From a checkpoint of a small transformer trained on Wikipedia.
Size: 2 heads of 64 (1 for keys and values), vocabulary 1024.
Architecture: RMSNorm before each block, rotary positions, untied embeddings, normalized queries and keys.
Training: a variant of Muon for these matrices, 7496 steps.
Each number is 128 + 24 x the weight over its row's rms, rounded and kept within 0 to 255. Layers, rows and columns count from 0. Numbers have three digits each. The size before them is the row's rms in percent of the matrix's.

# layer 8 MLP up, 512x128, rms 0.0694, rows 28-134, columns 0-63
103:085108113136134091117138131119107174133164176133143157094101111171166096118147101117128143139131129140109112103164111098127112109071082138122149124147117144130115131124173124114115121096085129
098:138068084144117120103130120124121128110096172145099124118124144172096182124100124143091142152100109138137098141104107142125159130126149108165127107169126103101147116109103106167155125093080118
109:153176113119179128138143113167153148136099101121161095099131153139179119112202133115104108085151128109078149123121117116126130177161129110124152145123122119127170186104110111129149094128166147
103:142095121106125141086124116116111084134114185152159149126158095127155145151149135120114146129143081134177106125111114122142104113109139155138106137133132126140115156132119102110120125184162173
098:167138148127157111170117114126139144116118151155131114132115135133152120144116138129131135114141090125090181124158133142151079168165124117130192122138140146105140135128105095092093094147121182
094:143171150151119134147107081118106110147115135142129115150155133124110115127133141150148144163142136136086126135175084079143133134122140114134108150117152142087083130139128088121105096126145078
104:109115112137119106119099136188145189110148152095111117138148151113159131119076152121112108100115166138122161126108088139131105078101179118137120133117129140173116148108096129135120097118140146
108:135134131100209111158168124106108108152114134100116142144126167181142102118134100147125147123174122114093148193129133127182132166123125154115114142096099159116108099150163174135116150132114148
088:151169104127147103137103101138162074095117115141110114140111142155096138107090165112137129115140121105054118099125106099114158112096112160090144169163133157114131165102134130127132139099128135
099:129118134118111134137184132087141108149113121054166155135142106173173086100079135116157171129103151125115120129111130136074150170159108135135134180126159139099169148110117122140108145140106079
094:132104114165140141126158097133133133147133149113137110166164099127117166129180109071130119161119160153106078094144148100167118102128154132129105113139127117160164171130110151156086082103103120
105:116115107096147102125132147138081112168128128180129115149102125118116173145133109091127117103117107122136139128104120149138120161102144146132098133149158133136147089148115133087158105166151141
096:121061104118142095140118142137123124123114135139117122146137126128144131127075116123123127154117158170110119116184138109161149109116147105105130126159102109129127136118119135149102096089152109
096:138117143137135148117129115146102113131098120131093133101133126094104128076134123095138139120144142113116137114167113108122112090149176132133130136100140078107171086111099152146086112118094109
095:130131099137153106142097109120134124139121147092156114103125125098124151151141112158127098085149118134134120098142152135175128115104146103084128119164151151151140155117156144139121142122143155
098:089168128093142160125117116155190126110123142140093118123152158120103111109140138086125161168143148131167107103179143124123163127100118130123134132128133117169119124140108096135116115183146129
112:157133114133123128131094167121141174120161104164133094085119158148144144190137191142094183135144144130112111083147130182134128103126119111108122112157144134157096109122107157146098081119086113
089:100116133077150130116134111132135130112140138110101143136080111132137141116103131120141121105128108145111106149148112110140129191176134146139115094124204089092119114137116132101125091164106112
100:133150122132092147111139127137120133112117115103104118127128147176167138136164161096141115094154134113088134124142099162127149156110120121161126130129147058165168116138137091116137104126097088
097:162132126112106088100157160137111123175088142132134151136090110135129128128144129100144140124089097110082116148094109177120163110143113136077136120104109138121124141115096093097184138136136126
095:164104128173139092117126139176160116121117103134139114105129141112130100120117112084138132138119124125152132151092100153160152138132130093160093122097144147161107161159125136134147149122162140
093:101128155121134164093103093169144143117120128150147118139103101152103133144141128090119095073175095147150103125101143113131113145154176123132141111156139153163115113124143158073137137126155104
100:131100156142120145081155129082124150159084162139133111120160135138152106152158155128149112131116132141132110108201156102177144077107154089136077132099116164160094132133147102116160104135148143
094:126090123127125143122152163120116157139102131148130177127177151125127144128146142126105101098128120110110148157110147199134118120102135139121101165141103108111102134135149154154150141165149158
094:106136145126144092131127141114156128098093153132101113093132123125144139108145137164126123144147132107108147180133107084107125111134124093120143130138135084124094134150130134172129126129151159
094:151112123152102138151143102153105163096124113111094114105116158166147130106149117118186108086122128166181136141134131077121134109090141139127146118107114133131118161145134157147118125148164104
097:135143117126146157110107122145158090134105160133120095133152156134139103137147169128129132095111128118150182116158126158105099152168122159145117202107160111124096142154163135130092125050114141
093:159118149152138150113145118159137124087127154122128155152119172124106082111120102106128121165123141108131121161113137124124113112108165145090124123127125106121150144163097141149105168155125140
107:154106135167152124120116123136136081126129123140106131171102118137142123124088137153124146145128080121124124142091086152125110130120147175120075122130112132141138100154130105124105089139095163
088:137130127097132111134164062115140159166106112105151136159108125084122136154094120105134161154115148108145109130176131124151133107108141107100083111145102161112126146120146130126131125121120156
095:153166143134121106118147098150135103146118118119144106113104105133120108135142121118133120147112116099143132126073106118135112109098123142170126128143121136158151142151113119114123187124146110
103:124108164107116148194091113153144157136164154136103129106081117133132112114117159099154133164126117106122143114162117137157121126142175131105107158122117144132084111110160123152112141119173112
105:112135128163123123150112084121136160124154100184100163096109141110105112086141070117133136141104107115137106138158177132123128104108126091124154160121165122151157132167134112097069131125083154
102:122088117094092140141149147137124126128148094099098109099100110140184141142120110108128133103141156160121104144143100137108130129134115059142128162134156109113117135081107121171131161164129170
100:124123138171140080108136105140151166143091152098111122125148115137111161078123173151147137070142127146142133116139131109103110137140140119143136144099121113161098128148178097159111099113124115
099:087141141139179160137148128093182111086099164142142076129138177128123149093093134096153109135145122119149112186125110130106129122129115091147129145119099101145110173149108108149105092113160128
097:131108113112079109150124096155146119134145122095106140148113087148131133103113101121090120148064152145112115133133167168142156113093140122125138124107103060106160122154133140139117105080114144
099:138091145118149131122152164099114149127106156169163135136149119109115141182132117066127118122113155135169140165115113137125148127099109115133136154116124102130164101122151167098117120120121099
098:126126104121142139099163153140097099127073126140126133168131111175138102113133121109102127094133122122120123123106137138132135096131169140152126179091182109131140137093111132126161107135133159
100:131137147099129099173145140119156147085143132142101137101139087125160127100147155103130098133105105116127115190145132154147101149149149177131166080119142108165135138094114132126103137131096134
084:137177134141153109130118148075131102101135156140150127092139117160117133153088158118133142111184121099086156126119113131116082138117127108126110120155108067093114128154081163127082128129123102
099:134123130154131149153114134086100152141114115143092140116147116164064132154140121124114169071097136122127095110152118097111108134105091101142133127120127102105142160122122148154140137175107136
091:118149104160118153095150134138162119119087164100157086150124152120159125165175112079110148148131079125127114102097106123099114131152159143132121144193141152091129130141134141152163129125111158
093:183083108123143104106124149100141140118092148101165109110172162177108107134103081113136135101173110145161139114112142097142147089133138135155184132123105114144128137117130145127177126142142102
101:136124140158104113163152137118139118097114084132154140105085107151150103081146105137110138099090108109137116160106121156110096175109106114106095122110141080130163129122119144147112167105140180
099:129157158129139125111158096111089102136109137137119125121091138092109160132128152125091170144163151135151133152124155127156147154106149124146129086132099142116166122120158130120142138135167099
098:156098089093106129124146128119173136146093086161090137106111081060146149105124128071121132126123149131149137146125122133139155127130106131131160179114128155127138164131112149098143128150127141
111:163102145148169149138125158100124125124133140121176113148148123116149137116092127092154150142125129111113117143157145133120113173097109126073104111139128101099140188118129101120137098168100180
099:144131102147141103128134126139086112121190127122132128113144094136110098143093117150157135139130139105200108116133124127162128144106129096137073165167102124127164103115133135095175090120105106
099:120141124142109099146087131148128077102089156102127191116194103119116117107105123128149114106126101115135168112119134123116127103112173120130108095130157151160141110158173116085127133108155131
084:102138121178093104153109069128126132144177107099098162108130127099158152120167128125132128130145134171145154140140141130144114103149110135152099135142139129109082123140133172089110114146167132
110:154124152166175104143146138167118122156124129138138127070085157138161109120137119157107141117148102086087119156153161115093117166146110132083114130102144142079121131125133097144138096093142132
112:135087092135170133132103119136052097102119128092149131135118139144157072133154112112125142115154107080140094092123096126165144111096141140133106114137123129106158123122112084126097107132126165
098:140123191160170104107117142144151118162113151119134124173114163143141111092146146127148142153172143130122112159114109117110111093107134115090094132139089112180090151111160130105124093115126115
097:184104150124138112150095168126145133122181125120113113123154072118108107118111108127155132117127147169116121085103100150165114137102137100178139120128092105149102109149149092105158132157097137
096:103159124145102145090162128144136149159134132101130127115142140133137161108119100144161107112147113121100140132126162101126100101119154111146113109120129096123102126120100138181087135175155112
095:160157128163108138119098095137118118152179108102152090112138140132136132150112186137135116159150103118146159091108160131147058110111173144125116136147118151112113140147202109137089147133123151
101:111142141139070146133105149117098159138151142141115180120158140128180151127129130139119155142119185139174102087131184132168107172148118104122091138097141138140098118104112106158165129125181138
096:136085144143135107152122138130146149166101159136138160112140133151152135125139133140105133127133088087141140127172118137099148093156096147154128129139127121143165158155139096138130054130117159
103:124120085166152125115082107141139137135163132116107106188125105107148155137146113134123103139140118136118101139110151127125151144103138108118124132159106054146115104137184074147085147124115126
098:147124076163105111099128108098168090121141106120151121136123111137091090103136106147114114156154079133137141151113115084142127072155091151126098154132126129147126128104130108161101068127161137
101:140094146106143119118138114118113129167150167140114129111113105106112133145117060151168141113122141119146146134117145216131105137133144092094121156152104145118146132135153131135145121156104093
100:110154070139170133121154137135093087162094136164100144110082107123138142127155138117166130114148122123133141154111127119150126119129107076146132135102133140134131107127120131107105091099118086
097:124112152104126150138123159131103080106142121173126122122143104119116080128139169146170112116111148136096076118139166095160139086088148142149141100148149124139114168153132121175132154111119198
089:107114107147143130079133118180135158126121129141141108104116149106132097125127173147153118133148117125138115144123184137144149108123140122119161126153148121115135175123157097140152096167147155
098:126124165119141156168135104165121171093140113092140115113163162151136119125140105144118154131123099084142177109108148153161156130140146093163157138150125135092136115137104119124129110114098108
092:132080147116136149126136136108136109096147150142156150085150109067131109126101145112097125139118111101127137135145134123147095103119136145160076156142131156101100162107088112109053115128166128
088:147152141157149124124118131110155128134134145124132098102153086158131104141145126115102137134135135143158142115147106129110072100142153103151198122105158116137088139150101093085078118131157116
102:167097119148164137176130109087161144168160114152116093140154148156134144113148155128161102104113142132156132138153131134179123099148109111144169157114113163141142152139107136181124108121164122
101:122124146083145097139156120125127165125113167116135135131149133116120104121117129162162150108162159080125134128083106137141173072151108124127108145099146115155140181123127143148160085079114094
100:149144136162130107111130106190132150137151150144152129107093106144139145098100137118116129165140140121107129135097172137109172131109155170144108149142150110105133135151088075147117137130088144
088:115128112131127102173132159110077064106078071117108086118114074119127108103132140095130146128121076147109111109121125115128113123092127121123128159167161098113157145137139149133137134171092122
099:129100105138171128144144119139147167075132118132101115141129150113103139076125151114170111144177105126159176119173109119180116156131107102104105126099146124134116090084117124081133134131146137
095:124100117067108149142159110113101111152127135150130124143125142140122096133143099086159153147094135086141128101163147099123138165138139141127115179158123087151115127085089108143102162144124132
097:145137124128111071162094060121160113099090101147167112159125144112117144141128158115183127144097155151115140144130142102143134136129172126134091129154156144150104158121169110089126115118141150
096:165104112146131152140140103132124135097114144140137124116121166135174128178159124139135148163166116126143111114162125139140126105099153127156091116142114122151087150076144146148086126174118123
085:130138107183158089128123131078135189177123113127147121150123138102113118090156158112126126159160134113147089126090178158122133131158142139152135130142136080072149112111121150159114138138153109
085:095074174127133117112137114108112118095165124127156130141107076139147150120129150120119140131112156094161093136097169134145105062148157125078126149110131131119107132095148111109142123163125143
097:133152105115071103113111159116136113138130142180135115138072165094192128144148123081142170138081112104132114125138134173141139078136078092102136150130144143131168109127127161152117117124166129
106:133117096103146124092118081190109156119133105135144097151169141095138155111179168133111176157135171124116115156127156095122139139118135142069111157117170129105100173126158140135148126144152127
108:127130134100157111166116128133125152130121130135146107093127117129157146108100142182128144138099123103169103077162154130137118151101134137111159181159119098131151109131102143151090119129122119
098:130132111168148141095123151138127085169114108116145124133157140115161128106145129106110119108108169108125124109095128166092112117089149089172157145138175153099101142133122085142124154130138095
100:162142116161090134108127102135116125130139169131158104122112115083150145159150117178124121120111105136142127117122118163166162097153141112128096103150116109143136140084142133135149096147149146
093:132105079098132152154101098135110102168138125137137076138125136149139131111152107149126106140129132078147113090128157116107120139137136113135097149131167109141139091184159080117140108154088157
106:179122116153132065139104123110171115104078147097111112120173141170104117123134101146115113096129133136148081153141117138183121144152148097123167146149139107113126101135120130135154121100136107
107:113107132137069117121119147129085116112071160131172149141120153173156115138127125136078152112120139126173110117164131127141147159171110089124104117103102070135131094126151066154061122158127110
103:174132161185152128153149117152122094101063109118131132120175130108148153080168107144185118141129101127112126129072169115125122087136133117150103109148116108143155136148150159131186123122151098
105:135113136125139114153132111134131157163088135121119100077106113141127129120099141083172106153111142131153114108114128130151113119060117104118077098113148101156130134114154093134118112137156138
105:114090143162084150122116128151135159115141088152145136135130150167138111134126142110096139130139156101143132131147148110122175128119108134122086069139088126170158122138159124139162106133129104
085:124143120106115151127126146181110157134123165186102136133099112151115146113134072136129141145143140148124154118135140153153146120097117109087118130144131084133154153095123117120113124074158089
092:135132129146134120114142141162101127111141126127098126097098116138159152100112131115180148141105137134116133087088159140152122122127166112074101143090093113134114103093120139118115125152144078
101:155172120122124101098136123139111140152120185180131142120123112117123118066132150129069139134101150130109148130124148107146116116132170117110142109126098115136114123114120122153141165133104142
106:122087124116125109097129152127129170133145161114142109113099114115162143139122122107146121121143166096118110102091161099117164100094154107161173083130075089113140108094150146100164124157112147
100:151105129120101108077143155139085107180156133130116095094135109154113143197126131144095120125111148158138142139108184097095170169121099112159160176116137124125145098146112107157117100169133152
095:159144105117165097133160142116135134137114144115128151083153108128166132095144145119115128124124105127139128140102124108102077110096097137171115147130149143118149098161156179118138126143151124
096:153153155125104112155101146166129144130122117155167132142149100123125157136160149156108141152158135119129136158093092190126103128173154110088141152111140087082168155150126115157129120149106147
102:158115140165143101161141139145158109117059119147135159088161145140113116098153147144176111126169174122120084141162163112127094169154141117136149138095105118139117148130121114122152106126150102
091:147175118138150112145140124149145113104131115176077169150143075148144171124113147108124083158140139138139133101159118131117123129117153079108120147159108088100106172147171136129150116176147138
103:144154082176148104093133157147141118091142153151147135108126126125092130141140133117131143132122125124126134113107146104089123130112127101146153134145115144130119142119142151116098151076099125
102:179126137154118135105151116128114156144097139135113146114130111147096136122154135075152125116111143142135152156110152086189134130137144123117166160100115107142135127155144160089163103155164112
095:142085158129128110134128071091151115114143159109104158123123075127088153090115120107117111124128132115153129157081091135130169124140160102147090122122128148119154110176154113135104106148118096
100:158161109142116121089148140160115144082097147119094138115133134148131108119117133104104166118107153104137131137103119110141142108114127105054150152124168111105077124123119169127162156122166163
090:154113101150085110105140119121136116127154129129196145078125112143125119119095127093115119107130140148137175124153161164166128142123103148219139119142129125117141157147095146108137164094089131
104:135117077147136114145132142138160116152137120170129123164151141139124096149135151098125097108120202151130135109138132127125141145091103132142128095146144090157136159112113097132107187125096131
107:161109143116137149156121138136111154129086154178106083102088138115112095109087125102120129133148104118143140112131187096124126156090130145098151080173123108146152156101129075080158141119149140
086:129142139143170117106121134132152075142099135115122172096144124147157134110119132110136132149119126104099129157137134132118120088109114113159087130102173157165086104142140139120126152158099131
100:145169135174141155129147122079153151148162108184136135109134108146163079118085121142114142157112168085118194176138138127140115132114141121149138168097160106108113137135134122120140128150184084
# layer 8 MLP down (transposed), 512x128, rms 0.0693, rows 28-134, columns 0-63
106:183138155147114119111110135102143133129152118142151099147168141077128146133136117164186100106141122140149101115105110114136112103109135115148148130119131113127149120145165092140121099156121154
094:127150122138109123124190116126120176172128120119113190128143148089074071139156119125133086121150136120145175136198138145106061133153140109105176133130129148123100141115102133141134159148117143
100:108119133130114126114083104150168109134145180111139114154122131108089123149118144158114145147183131149110126104131141150081117092103121072096109117109077116119147106119123142142133132156136126
099:114112091146097147119134134096104155146127128163145109151129143124120120104078122151156112109153100097132127089104124136105163109158109141132109131103174100167128127141124127097078152097086144
094:100083124105125149157129116135163152118145103122143130121138132121083114135111129140172134134118106136134135130145163131091103108143165148109152095080136120148134119155145181112183108145126128
093:104154175127137143096107094189113124102105111120155128134168132142144106125145116127121072107064127135127094105120166189136165103115144129164138137117141150188144132084096140118096173136139114
111:080134152109137097150147114169110126118114122128142127120112134108113151157126149085156148164128105117153130125149095131140146070144129104174124111139152132136122134163144131127179133079124159
101:141112098146111185114109129130132107149106157075124121132138114104133129201132141137117128131059138159134129131126105122138108115137123090157092138165116098159142129099102156092100091129137129
080:154124103103149149171141145134087102170149158175115095151129134164134139147132096141148146140148125129105142129136131157129169122166136121155102108147142129128109166115100110100135120143133126
103:074132130162156124120086097115098136126115126133121139110123065112134128172123163133146116143083115115129141088138115139121170130083134123119116109099125128138097078092146112152158078149125177
104:147137107108150099152128148147142126150108140144163161141084143149156117135088152135109125082145094174150142113083157090089090163146097117099122155127113136128114162103118128096126078085153109
099:189102141164083117135098120137095149107151140086146122115153112118155108106141116134144106156126141143151167141154126143128078145093076104136149083120121087161129129105132127145113111135128172
099:077188170139129146173147137183155109131137132134111145137090136111123104087146113128109180144148143106151151143105163171132163118136127156146108119146140132172103148126139119147097153170107102
097:143107116116107109127162123167145111134132158116159128107104119097116143173109130137097132129115107175138117130102130078132145143147068159151144132135144166127114144094133183113137114150189157
093:135103155143078163123156087135131130135082067162130130141147168140121090111106113142141103126142110123141175144109176152171129117146136126118114150123145093125134118131111122094118165151123088
100:151155130119165137139112121097149160112153133161124140117138117078103138111164127103146160099130161158120131158098142099096115168155112095116111160130159168075136140134165156108131164147125118
105:136119109095133101117135092116105126134101159122140142126131121111126098108121117153137107109138119125175103156118110157110108098148144126156103109090120119150173142169091106126106101168090063
090:099096130108129117174131148135144109130144128130126111165144118107061142151129168130133151113140131153094102173122110146161147091116134125123145146105110112107089089171109134151171163106118124
101:122138159102133142134176164101112126111137145138184123125125146112091116131113123074141145119146134121128155151105130167130123143120145132157090091103120129131125108110105131162088129148172160
097:146160150115109099096095122117135068112127081115114149163154112126084109132110114120109100110155155162099130145126118166164136117118140146141107123119171120155118157121076132109120137128127106
107:097138114094081149134122101057149126104140117112072152120109157139087145133117135097112134093095112144186109166146152148141097152081159148096172149113112132078116119104161123135131131134128121
083:133140149121140068143129106103094139093135113167108138126110115113114102139106132115077135138123126118137076152127158138096102129134110097133106116129129110104181136173101132145163147111103144
096:153155112137119062163160138128133144100142137117124131110106138135079194116150132106088140145148117125130157139120140150128130092132107135113112158127107131094192159119132156104118169128125117
094:108136128130120104106125103159141170134109110133090125135100113134068105167127129145125160126118137120147158099131110040144141142110099093118175128137095161116120124134085104149104118130127091
092:126088141133113163108126128132112113134128155141132198114114144143086109108140168114109145114132129150131117130170154119171117113096103135112092082130099135130133088112111133081098099126155107
096:122127072095120141161121146157159078159115141141107152178126122131124134152091129121122100135112150139120152140133131152131105137154166088129141168114125174123144119127120146115090150092126134
094:149114133112127161109107115115136185178077124105107145119145139139155166140143127132131114098107118156134117106120098113093177145111151174137089113108135098148112079093137165096125157162145175
093:099114122094148130138138116123111143147154135112110097119126119138096144091157152138135179121114120134138084162133091081115169135089187117135112150159114157154152117133143143122174115093124145
108:120119119104155136155133131158188117124150112105125102116114104150116140132127153115135116149156129134129177149116103161096133120109095168107167125161146164083127117105077132090094110110144096
093:129097123174139095158146175145120038148136176132115090118171165138116104108157128114124129110129152107107140153122110107152098133147145123150142126133129101155127114158091128125102154122124121
093:131124126164131122153195105167191123121099147111156158112160130107104155151136099139115142107110117112133125178145136173104149127134113099126159123115125140140100120152141185154097124100106141
096:169101156125139129098092110160131103089118171154144167155153135124118141136151112120156088114111151122135135138111167146087108129100117153132073133138125105152160098180087129068149137103107134
110:133165121118144163094129156125084123141097145124100145155085114139136150158119137147138137154100138124176114112124105131156148131167129088140103058086129133128090128122142090144126139137122156
114:170140153120145158183145112120099134153142095107117129115140137073099141081096131152135120128120120145096120118153142131115150135150141131159107140119160096108200129104164169111115131099122193
099:143151098138118091114110123156141165112123125083131130139079103078107158101155100148140130097133052120123122113107104067098118092111147133157070128142131097115144108123138138122104117131115188
100:154108077140121132090154120095144130115131154128126139155120155128113133145156118154109111189111118137099145155154095120149152100144140115140080126153115055177160146128131142113131179117156129
094:138128086169110154115145136135123104144141130107165079122086148123148137130118089150118125159137117147136138158108160122096123159129126129146148155154105135139114181168098080177127130161116120
101:145182135147160116135128123119116103129108106078146087116096101142090106108151153116111133134113122112139119127137140152148112161139137158174131148163131157075156178122099079148175135134125134
105:156142103120096162116123091133148135123125081159135141105110150114068159129155098106137114121116132157154145150151112157144130077113143090169087110159128116191125126108132132106131124106141149
106:141157139092111129130165125117103109140148135095118149117095125124116131094160098128128160120082132123125108137131123125112136096104099161129091137158120118101155108137118157113158095080118087
081:146116144183119116101155125088130141132133111132109125119070150118092137110114143112157108129145114147134148136140117127092161136118147115127128112143169108169153157112144116113162161142126100
106:112144142143168133137117117115129158132109121185102136152129131130063114157143146127108104169151149110150110118116075175159111130170126116164111109131107148127103142080074137093102159097096125
088:101089095160136098153118160077124134094113157136117157121098108169098152086126135151133105110130096165111138115149157123135159154180126125128133128073147104129098093099143135104162162139126111
099:127140171152124146087119078164129158120125140115158083123098101169139119129137155127151162170126126114099138086157109124096154151205121142118120133140144163129117191127167153107084124105147125
093:100109124140166129109129096153137082130141099157148130154137161083180138128137126118145132152108139116125102112068144125141118137149115125122099131169141151158136102121126124136126141181154139
092:144101151151165141122114134133194128133154114133099134169128105109137172166159124122190075120123163168125112118121126123110103138165135139190115133152186082160137160118131122110135122128103162
100:138145149146152134148152135127138123148167159089107098146160147137123141117165130110131115135130170161106093117133140104164082133105162095140120096142120105146128117141139127143166085143137139
110:126093109146120104138167134144103175157077107150135099131119138128116085120147137091108134161121113129116151080169118159092125128132139138096149107121083139165145109112114098114139133107104106
102:102114101123114132135154074117098134103125135089170115144111133104115139170142126099147142105148146163154135097162130065134145140113123141161148123153126139139102123131143141103135164127110125
096:158129136118132114174175104134155164131101130104120102109123154132112126118172149097160107124107164148127144150118156153175122134115124162137130146121174115084158112083105156128139102093115143
085:158117116095123138067141125125126093126094136145141142155120151162059099087091135121124155114151122113134122132122091125125139137105132103085175138142136144135162097138179085181134177113103146
110:117109141123096148148171100144126128140104139099126145152147110097166113108112117096134111115126152170121157102111085179141107122129156119165179102153122130190158163128144140129119127125124120
111:155144112085105113124136186126145153153131160119180101157117158121138104079113134118117169122106146149155115098107128092092105111119158135089147128093081148145107132129082139171126118124152106
091:070111170157110146114157120136151118126146094099157123094156134168085119123155109119089145168081133125104120103156092108112108107131142103150106091154104181147129124103156151142137114150134138
091:107122124097110130120149094099156118126098136106147143111090114149082179137106140130104169140114143128187121152129131117121124123102139162111130138130123132129150134103099126146120093171170130
104:174100105134151108131123160141155113101082119116164143143107094120109136091173136090093180117125151113133115152128123130083157136116103108108131123108159161118129149157145110123164126104090161
088:146153080141123070127158138146135162124114156218099128122129107115140134089165102114160141154124148156094118172118121130130130108099118115145124141161118126110156086149098134145165133110142092
100:085127142122141075167156141155131104079102107132136102094131158158091115101157126109123135088117094125071156163122102105126123100121103106155115153123151154152158120129132145147140155127105144
090:117085160112089103095130130109119154145122113134177140145100140073099158092144101102117112123104145108087112125145130136155110144137150097121086166147123146120132124087113148151126100116140130
101:120193133112085145143133103123100113131147088111149163092166121116133087130122140136178108105150170127122147112132098121119063114105146147116138157132105087138127119076114095117129099123140151
097:098116137140162155089151158132163158109112109100148121129141077094132122153131064111131096161088089121147145103117114153117090132080087077121140119135145108142125116117153051093137129131099146
107:116115127119120133117106181106154140114115139151144113101138155123075147163128122129092148128129120108127158128174101130118164125128107152140218141121143132089120135170159092097109107114124150
107:100138111116128114152172161142143133138160135162096117117114119104070122125128112104146119111140106152142090122138107086109157136124077095154147145093136148182127135215147133152110142155098149
106:158125119116114150142118149078110130119058136123118107147125147127084149151112109118163121143104134121190102139143134104116128131153095169147126140170131113111160166113094144121060115090135094
086:088082165083138109149145150138089107127108126085137150146154122092083155143112137142084143108129162151113149128114090148131159132123094127141081116135101131131130098114086133128130115150116121
095:104107102149134136118136060137096139145112129136133120148095130156123117095118130089104156139180148153110096155142128109110079129152158163121107082121129140133099112133138094105128154117137154
097:150136097156129108166126119151141096138118158107140103105102112100142117171168139120090137120126117124155144100105149123131140109126128136159141124155092142149118095106179185108144185141135145
099:122145138142126124127111141141100162127087091136116134145111135118059153119148086153105172094106109149150117134121148136143124153169103137131108099115147140108173096137136127162133163132125137
109:121141129121117118103115122145112148117106141161090155122088113084151147157120153144089125120145127087074105110101098069159149185112119159085145148130107104119124131105132103147111174118139156
106:133142112120174135156104126092120172129108148140111141110104124147133156129138097119129143148146180081104132142098134156103111142141129147186125111125121165127165156157109090139085143110102116
103:139121099120126114109126113114102151161129105067123145115145155121117115118165127100048136116106133167163115115157101119156145153128121147100110124123144149109117142129136158132095055163138152
086:167131171109112149113115127150157090143143147202135127150146188139112144155104163125101134105164109146146147123157114110124158130117133129151139150103102148096111165111100110136127128095171140
092:129170125115157121151145115126105111102153119094092113139213123091131116097120119140090106130145136089142153138139164111140171137100090167174117074149141097114144077095111148144160129121105162
103:152134110119153157092063185135128129088146143141110135112125130139087144080132143138146115149135118121105113111131135151157092121114145132138153138124140111100159146133160103119110131097142124
095:136145151152148132085117181121107130093120116109147174075082128126123109102110115092162131140149117119146107170131095115161133171117114105084137131134121105134152123102129145146151185127156104
101:095140131105093110131145111159142148150167138121115121097104104146114169103122111110101117113095128100083112159107144154163105137137159123164127128129109151109128107153101110084162140086161134
091:109143140094123116130136131149148087062120140105133124101141109128079133127104121127183139123105157140118132122138157132085120093104137145088103108121156173120149150160112110111107109167117149
089:143146132125135135173189118070152153111138119157130117144131157133139100154129114117119103138128113126154160129157124126137113152116134132177105147125145159142096130166099123116105114092121119
101:129101107143134131153138140161129096181138133158163162145171138117145111096127192140157170093123180196139102121126123117155122109104153109155124124123114120149087136125125126091109173142130107
112:172093115118136128119107102148114095141129110122139105093062172094106103147112091149124114128105164105068119123112110190100117157152088096100143149124182116123122120128159139084139094099121135
092:126092155119105152146118140102157122110076113122130123157143124100117137164144087134143104133130140172151102162143163121105135133137125132163074120120079107172161131141111110159128103128087139
099:163149097115153144084135146144102131142128118174134153147137102117169117122127086155096133141105090140139134104138168122170108093174180136131143101121117125133113162154112134073142116147141098
099:108102116118125119138144121143134170105152063169122130144127128148146125144123156115111148131157174134094130099145171117137074118132116117126159140081138126106158159121139129128120167111162143
093:111120097142116116132102168124152123153089150117140129128112128150145176114150142100141109144101114185128141125117126093103107142120125068126157108107101117127098134102106156172112090105106072
105:104166120115160134142093166171133142085122095094094128109095079123144144122089130114142134160121131140094133134108131121131092097086114142135128146121131178120127178081137119124148149147126131
105:154131140114147132172140123085130111120123101094139153090110168118093171115134140100133160110138119111146121114128088145149138093095121142141124106140124157085179158092133144134147130103175129
110:097139071143108124111142160156131120166146173128117111102106131134127114116098146143108118135157144148145101104137115139160135158134114126096123142104156111138123127142142112116094110141101132
102:142096094141125133107167129180119120121148102123124147141163095124093117149162119135091168120103103145108146160119127130148145143123159150125179144122096132107142122187094137145103151126085135
095:114151124127160064132143116130099131150133122135117110119119123096122139140130129108116090175143135101133139143110125099186090171124127118118128132156136112118115127120168193105105152142107146
090:128120141111121105117142127084140124128099154123152118134104150070117107148162141136134125127139136105133139130084099117124105164111107124060156151151119121133100131129155105097135183162150197
093:148130111163181142141135127110113141164119145116151111145125096131071087146103119135136102131118092159129143113167147119108131121128136140170156113136095144148087134178132107132068107109124138
107:130102106108129151140142117133124133112109088108128123160124111168121139122139091156187175104100106136085095132094123159151163130145132106125091149151172157110173114124075145149132099122137104
091:109133138165122116142132108175132127087144110144128145139170102132114145190141145120094078160099086067152106134137125140143105127141124068186114137151143144130170139142108136091117118115109080
095:127138138145115140155147122118124126132146113142130157059122131149184146156103135113128096136174152153127128093159162110166168100140103083096103098127128096114118133087071117145082126124141099
088:113135167157188140095139133133091140121152103147112119123119122164077122145143174102169086112120120134152110134138114147123162146138155169086141123126164089131183134120151117156174116148162118
098:112087132115133081095093101169099133124144156134133144090113107129088127113154130131111160099122159105156152122138161124152136129126067136168143123094121155112088141113090118088140149145149130
100:122138112112141134108102142132082124140150132085127120165107138157141118136153145148114160105121114118145121099108169150104152123086125145158129138108144124126093139131129107137119115160176130
090:167093141178104150138148127101115148147109135119122179112071134100151111155119129162076136108145113122109163127102068117130117120119129142144125141142133116155100110103117134117123151146167100
102:114158160077118124159119064143128122130136069134147125165109145129142149114102153132131141124108103149144121168119110158127161128102123148098135137075139092135129112118115129157091159161160147
109:165106122111099080155120131107135084156173145152118179138121113157092157104155118138107141107133126119135111117153111109084154154147111086119139165155115133098114122122121129122112138073111119
098:117111122156139122170139168121117173142126121112145136146119162111133112115150143106151151097140135123095125111139103132128104088098117127102163142106116130159084124133094118098149115115152119
103:190127122091126095129156135087121124131139099145108111088127082121150145174142100121113139113116143183137129160110169108103153117135130118148144066161112110130184142133149113106135101129133118
106:122131110123147093140104172115125122145110103169111087127086112105129147090126103153086172144129075126130133115155109112129172152103172113137111137108125133134137130105168104124114190146121165
102:131117180153144128187120125122121160150119118096161118117144120080108151092083116152130153121156147123083119130136138120131147116102089096159142156120125135082119121112131148135136090142139161
109:131146124135089178137163122105104127169121138172133121095155095172126133144107159135132139144118149104113119139177116132140192160144151130140137122091105146129093077151150187143106124142142155
087:154148119107125159110142120123117127128108141137157149133128129153098136175144161129123128130106141169159104150137168142119187173124110142139119147141132116118138118091122128099140098126154132
103:136134136128134159132112091146156091142090131093138094158154145135124147099145115092155092100133093102090139065132110138119137099097121153123152103160134122170141098139107133190122155094105109